python train.py --num_hidden_layers=9 --hidden_size=256 --num_attention_heads=4 --num_key_value_heads=4 --head_dim=64 --intermediate_size=1024 --vocab_size=827 --hidden_act="squared_relu" --norm="rmsnorm" --norm_place="pre" --norm_eps=1e-06 --positions="rope" --rope_theta=1020.0 --rope_fraction=0.5 --qk_norm=true --attn_scale=0.191 --bias="none" --tie_word_embeddings=false --parallel_block=false --extras=["some layers without attention", "paired heads", "shifted keys", "gated attention", "a norm on each head", "capped logits"] --init="normal" --init_std_qkv=0.0289 --init_std_o=0.0 --init_std_up=0.0289 --init_std_down=0.0 --optimizer="adamw" --learning_rate=0.00149 --beta1=0.9 --beta2=0.95 --weight_decay=0.082 --lr_head=0.00786 --max_grad_norm=1.0 --warmup_steps=213 --schedule="wsd" --decay_fraction=0.835 --decay_shape="linear" --final_lr_fraction=0.0 --batch_tokens=[32768, 65536, 98304] --max_seq_len=512 --doc_mask=true --train_tokens=559600000 --max_steps=8548 --dataset="wikipedia_en"
Each number is 128 + 32 x the weight over the matrix's rms, rounded and kept within 0 to 255. Layers, rows and columns count from 0. Numbers have three digits each.

# q: layer 3 attention query, 256x256, rms 0.0993, rows 0-46, columns 128-191
# k: layer 3 attention key, 256x256, rms 0.098, rows 0-45, columns 128-191
q0:127136156126142118149194082124110172159087099143082125126131148141117140098205174122111094127059100208138125110088153116068159119049188119165108196158172149111163130111146147116140127112093148
k0:151112119147090114086148114132060078102171086103122099127125086139150116148134078118170116134151094108183168107192095126146144128154134131164141124123168180172084159166117147147133129171086089
q1:129168127091124125153223048112138162183111083153108112147125127177141161104168218163091129145078094177121150079074203107071106110066130123110104137176089058139181084072159183072151117137096181
k1:147145114141090141098102147138087089099119100088152118098126155115160081153102127111113097149147091118146088113140111094132119152141122133122151135118149172129132175108115122146130093176090115
q2:109187120127094180140202049122158170202088070152137096140150180159142144164177179159114106113100123161130107067155153114082082142087157138110131131174049047174147080078094170074140148103090170
k2:185131152120120122133051116145132138109095113048095127128134137113136114147129153167125138148120119206121108144103218149133116123129115145102114152132197180124176175079162126123142140168137061
q3:183151099125072125129102152133206096066196124148166084104183116156108119130113136133140190117092122199117102046071138163166078113112108088083128060082056122112255084071108131144094118154192200
k3:163084182080084131154101064120107086146099106138135151124100132128203146130184142164117070135116063180098109139116168140118089148172125184081119205116140115108112096116119091103174176132087098
q4:200163168111051118237106094077166147109089154111112097108134129076136075187150153127120122153104103120137105147109134138090093143146157111087113108127083140121162078150074154101144128114117132
k4:104095130125098163096113109160132122085130100110106145113121162157057143129100136115107160161136108170102144095087172099146050138097113113112104106171153118133193137078125111111129121131103146
q5:146104123099144152197092143135161102149076128098101076098182133118115103113132135132110117086117035162092116073128122150107082114100105131111116134104100140118194097107167121085117104171135218
k5:113106206137116168137120142183105135110100141099088141148119159129164117114156163178126102109146122182085164104131145135120101080169151135089114202114107122108158122065111133105145177146138102
q6:185145116091099147242145123087154121096112110100177054125210122117122073159148153131156119147114108135130137132156156121044152144157164139128100089098128145156126077149118193152141071074152178
k6:084147131134134096160123183130180115167083197096117102136093104161065177136103095141170087139118106145100147125153123127100107158129093123109111139113168110155113081153107197097127064115183120
q7:157073125130117113169140097076133184090176155166130131105158153155118109177137164120134109139106069146097111128129137106177074148108077154126137134048090108168153102144163184168103079131174187
k7:145143136171168099079146147180097152125117112105190100092113098115100186099102109035107196151144127133183132139108123116133083135110111146122111132160148148133128198150111120109128053131129137
q8:112105148164076144126138125126117137056154103090159118123155126126164129131113168134113130157118171098133136132142148144135056154144157125178123102179069129188103154102109107138109182097132086
k8:100160140099137103160161133105144138099180112155140152136187142109077166174114101158143124130129152127133128104160118131103069141124110123153142078176086086155067095119142149168111123094146177
q9:136105091133122123200109127109135157109150136116186114073155067128063125154140101138135084174071091087140090141116082108139123180059135069150093115113180140181179142151133152126069107106143122
k9:129154130148146062121123194077130202130125185079109182149117101119100166117101117114136118145162129080133124128152137141138138120135100159133105111124178158139066144124150141150116105126143105
q10:195155106136107129193149087114103122093106119133167096110167110134129065137114138142125106157113089089145096139167137097133076160137157145142108113095115099169138113143136160177121111087190105
k10:153143155124160091151139159101119142152118130123136143171132123149081129156104113129120116138142135098124132113165115105122104140126137148140115123132114115134104092140124164130135099109150114
q11:075103102203083138143073143180115076131096096145086200118120120172189117115126122095096157090145213155154148104154186133099134093102109145137140104110089119084179166128146087112157178193081118
k11:128088160100115159130100129127116115135139079136105113148090108138146154132170137127141161105135113179155108079092168118104179108157123128105143119076115157115142193105085089144141183144142137
q12:073097093113125103095162129144209107113112151100133108132120158122137157119158147110122151091179148141151114143111178152142115094063100148116129108122087122115174103114130149116162158136170112
k12:093147114128113170086094088205144074064214097093110182105104130146118158097142160145123174170109120153130107097094153160132184110135151098103176120175138199100088174131158099137120108165192132
q13:172091093177141111123132176107141146080170149162107105135144107132147099134137103122134204107139156122121141164147169158153069146115167182213079136165083105182133136101154098196088138104122103
k13:089196146081113137148113142129154096156133118124122136139135092108111165150131145137162080121163111111148119119147099113143162110143116147122144124102121112126108107122098142177117123088130072
q14:153129122048145094159104128124161105155143133144120125105131119108102137106141156100139097093126103115151103126132127078102138140078127125107143108057194148150155127075099143130100156145164173
k14:070183118055165192101089047092228081165030142084127054131113143135100146147066109097182077148205088182127103156101101117145127138118126132087192137160237127113105135062093173190132099113140018
q15:129133143124164137150170110116150160100139190167072184142100147104123093116153139101110153122124123122155121139150159134141160100120098153115126168124159122157137195146122072177168144143095123
k15:119160106139179144083142150130112085087165188093114143121149079125095134117171087145143091210119168208113131166131131108106123129121137186068162107120156158059131103127070166137099142054135099
q16:168060200147100107175144134090095156102094085141185090115121159038117057142142090053137083129105102141164138141116070114123163186121128132146110185063147173152057131147148153161141133115074153
k16:152143186112094149168117095086147130136104099097116145122166162155122121124143166151143077100118083179074114115101134163139128104116114136095142142127084173108157143075110088147169140114134125
q17:155122214130171115149212128117085173154102096153111100149109117057121099094213135085110073148076128101167139143117110110090158118090169149168122226153203184120070148142160131155145131078088057
k17:125144184092117171160112111115159094148087099129084147103107179120112149102156204179133124124154103173090115121088193159116120135097111150080098161123134073079178113102106127100136167105146124
q18:112107189152160108100208098114067199156114077140105109166107118113134117117205123132104109145089119070117130149115152104113181090085168128149166175196173135163025145136158115152110124118071080
k18:102115151102121114178085111113198111124092132121027146123142174166058166125112143171120172140173150138099146151090157140128117157138089146124101123121094098121160081090128131121120163108165131
q19:123109144162115143174166135129085198128149094112142055138122109118136100127158131133131113131115131181148118128109186128086128140151161147133106119212141115182129123124140125109084114104109147
k19:095161162145122174115127084125146095139116156169089138105142198157107144138173165176088138091178112152145143124106132166127049129091137159132125163114075060095173126094109141114099172123123166
q20:082152157176139130117156124125090166137114130191094179163094124151115131137183092152137116133120188104170123146152125097109112098163141161148139161149202129148024147135123106151125126121091069
k20:099171125101151105123123174093176131196104122140088152095119132117094149134097134100116117129139066084135090132164138129160213157117146074126115096093077096085059110187064160153145103102135113
q21:205100111162075077149149090096107140093179140143132116122121165110128089143128124119136124126163092162079033110116147124132064115132150131099099091070085145174217093119110201119091084120164161
k21:130125091104108094153138111110119161130116087160076129105124164167117117141155168127121162108146089191151132148105119088146130166056175121104126119100152101114111107102069141147112094118108130
q22:165118172174127127084177158126132140081155079170123145118087121150221115098167105123120171129111156139135113155149121119097075128179120148136145117157133127164108178130108108158113167089119074
k22:159133134156121127153122108045161152178134154140143177144130152103109089102113137135132104150108129105085172127197138111114151113169147142143161126082102082108075062157132144130134094073126141
q23:097168048216098183193166076098075142086199188112143245118090184111159091157137133182143102175173125093171092222169121105141073161108137123102072086207101190205054108181094141130160123098128007
k23:121131162162145053107144168084134172116106152122125162147120131068113139126079082086133108140156145079135114101123118118127087118144085124152156111130151170138046126128103145146092089087153088
q24:080143158128094155094119151178136117182126127116122191177097083147105156102117091139144165094097154129151158107110114148085191154096105089107160166156140135090125156116133054122131160173121115
k24:095113077100111155117121090155109090072141144128079108080128107134158139131116172148120134105111088130119107154108133179161118126124187119139150143111085145135172142090119123116132191170110135
q25:124195117132187132138175086117137139147076154103098176132120167099091114162149111147181175107205160148180094189187167112146140153114151142088138183151160169171046146178086127170169113088117048
k25:129124164145146160169108124097149151188063102153116164181098112097129119127138136134142063120171139124131106078149096122132119115137100154146137185091185160107127137140062113131124138080072099
q26:120081144146123145113152132115116178067147127141143066117130111113133141078127123158132164175068127073087095119132116172109127181172141099134118138186111130151119148118108160104098155094113079
k26:129133101146102098125140107144082127113157132126146129097113146119122129122113142142118114138103131111134107126137119147147133114135115120134127115137165129133117131108161138135093141139119111
q27:148146138132124140098146131189189091154035113097115038124106122133127140058165130108117084082129145120139173075128114173097181107139163130122222097151126109055139117139143146117101169121082155
k27:158118121123115111105131094146089098118138173136083167056129128127137137134148158095111145129086068151131148131135135103144098134106135134107124172089106118117170159100144104131146124185172120
q28:139137182124136125189114090131151105123115104180100195116089084122115160108161145110116107137115133094093119147098099115122129141106125083143101137144181097122139160145101105138110112131106112
k28:104107159097194128126137146119157138120115157116084130126138104145134111136111135125144114121141100133161176135147151139127139084126115171108129147130113163136119140117141123159155105140153121
q29:100120156106122163141105099179096111104083165136087136129151157155166153118135181116100100120142165148147116087111142170095157134136101123116129106142087053085153167111146111119130154170123122
k29:152077127153146141141086143136080097126168108108143127153055134218180153155088156084107087092161121140101082119081146145136162104124081138048151130099125135131161218131092008044049144196188167
q30:146105183113128130129066110126194187146047124074094149150139069134123111154181117139158171079143118116192124083116140166108128076152200143183140115112061161129142060159117174156132105158064177
k30:096120141148103091211119089202192111150093178205138108096202161123132093094054122168083033097121094144202090108129123155099077148124109107110118068119124158139131055174160145137081134100109146
q31:086148117122110131088143107168163123109117136174101103091159104118128074125146118149120223095195128187153128122086078163190099108073145104117106102080166194133145095101123113127132107182113149
k31:138166132160115160129120162114124071175158176066196168132113129152121116193105168136136107152110156124157119202102143109126179140066162137120138105115109133091146144139132185139169143127098166
q32:132173165102132138124118145128081168181121058110162120126131065125149142134125105106150063148078085081115088127205119074120125142172112187152094076097203123132136151135123087185146080124144172
k32:097103059118161088157077152205138069144135072158084142115130170196166165104148111178115076077159129127131166154117146157114153102117106159086131177081131135154082118123167119114098102159124094
q33:096114128108126131111133160115097159116127140129144167150095123124134153120167139151112099111121162121126147114164162103065093127164149166145113125137112142156093108080134123157122137109144107
k33:174117118132121087091105117140130086103121148137130143127140126113135161134141108143141154112081109131115134121168145158115138117161100157120151189130144118088153126147131158149156135159106085
q34:165186111111149112059191123135104132132132159157117092121112138110113151090102153115114131083162099121082117126105130146074127134102079147187101156131092086166142150150147154157121115100114091
k34:143083137106160133101164157153108094138093064087134199197121099125138087125135145116128067143095108115087089151169150131108140102140144130134236166115150138141153106115117145160168196068121203
q35:103195168089088087166193146122161098124142109067153087094200122121066128119079153101189128100139087146151127116150106109114147182140070156120147093074178120143120123110115106137101101142186175
k35:168139150113189182221140150122188159159065104065132133176167154114084205112187187080156142130128128041122141131134120117137155114105133107134146168101092091180198112119065184075143120044124136
q36:105083138142097083185129078121101138080142080089111151174109109164136142118134177145125092097144159073138149104166199105051145092210098101102107133139127121114065125116170147108160200134142118
k36:167130119127112105168106109113085154107109186126135153123137096182109146107178151176127102175048084166065170153115094116092136139143119171135079055143196172163133140154150070144128073127114054
q37:142145165150158090082105168136114153127165183179118213166117138062134115131089160154125158122133159148165126141089125156143124112114136107107108042173112057091090198144143135128101089175093197
k37:087134078092171133171186066136166138127105153140134167125213165131210109136115079173132083059136168153149097175078107120171130135126132146162105096060078129149176086087173136166151143109132183
q38:166097126140079117222148153087109120067112066100116174135119148150089134162191140125116174130099115191146162157094108074151100119120165138101144080105147187154137076117117117113163121155134165
k38:119133158134132099138109117126081166150107130102157040133128168112128107111134087164201155120144120104156162145195186104151184124140093142138057141166103151132168115167123164113160133093195104
q39:123129135135162111100113154126127142111139145099127102171156113127109124116144107153130122127150176128154099142120103108145136135142118114137145139130126152119123119130103143146129153112115110
k39:115105122166111125100100131163123122086124129152117162102142153126171144149138129143121142139117161155109115125106151142111121101152120146138135147134122162123132093114153093114107135137103129
q40:147160145082140204099042156160141130152142097094106144118196115140100153093120124143137092121125113147143090104165128086157118100113160144151136116063166116139191102112111119154098124153103150
k40:146107122183197101115162111094177098073082110165165159095128227117120159133152118177103140169121129107133140122130153151176081207099149126070129147062121081094116039093122196140115141157135149
q41:132123123071117144093109147110118150067159087124181088164110094155137129155143113153115098184115107128141127146096100181143158154139116140092112113146133153141106055097133137080104111149133130
k41:072156169114133144050077117120142073104145149137118126093109152119122152091109138144156168129136122115110099104145165111145112137110126092111143131110123119120142218100118093131087143187166194
q42:229137208163189110062103119154092135103139088177114137156104119127142169111101089050123150092172116117146129180132139092144101099134116161111182134072202168164141153165143117170122150105141120
k42:087135111134150139146110078161130151121113086131169123160135143176093112113102107159159143097134144123113117127107121127164161132093116204135121198062180215111137146112127125124142134156113115
q43:152102127162098112154120124119118108101103142107164109100158088114137115136103105145114127157064069114119123103162114144134168129160138103077104101157152127112124149096179165107075134180105096
k43:111156135063162126182139133106150129172158093150078169065083145063107157145088176097110111135183118165163073121058149110148218091088109126120164132110118100155146224149122088105074159119093159
q44:084168109127178148125165081149174067192072116148105133110129164198116149158140121088157126103158165156111123136141103137128170142092154142114116192147165123125125155127131160185086134079098180
k44:106108113151157172106147101109102058153116120115080081120119089135225131126140124119106059128154120140150175139209113146146130101131143183148186148152116080108148156119134112148215178088118060
q45:139137145130082110151123179115132107079081147085147053163128066083111093152097169117129153108113071123128116125111083106142080133127112114147131042159151129178138102132077099090162132102159131
k45:138139147074113176211085151106143144198046127104107086133105074098064118125105124086190145132085112084153157162139136142064173072126126108184050120106107160175187092138134144114140147141157132
q46:077158082115131137114128122146119135193131161115057213045125131216103204155121118169145086130136115105136167143111111121143081141110137113098133183038115108130105124139106117117136148165106151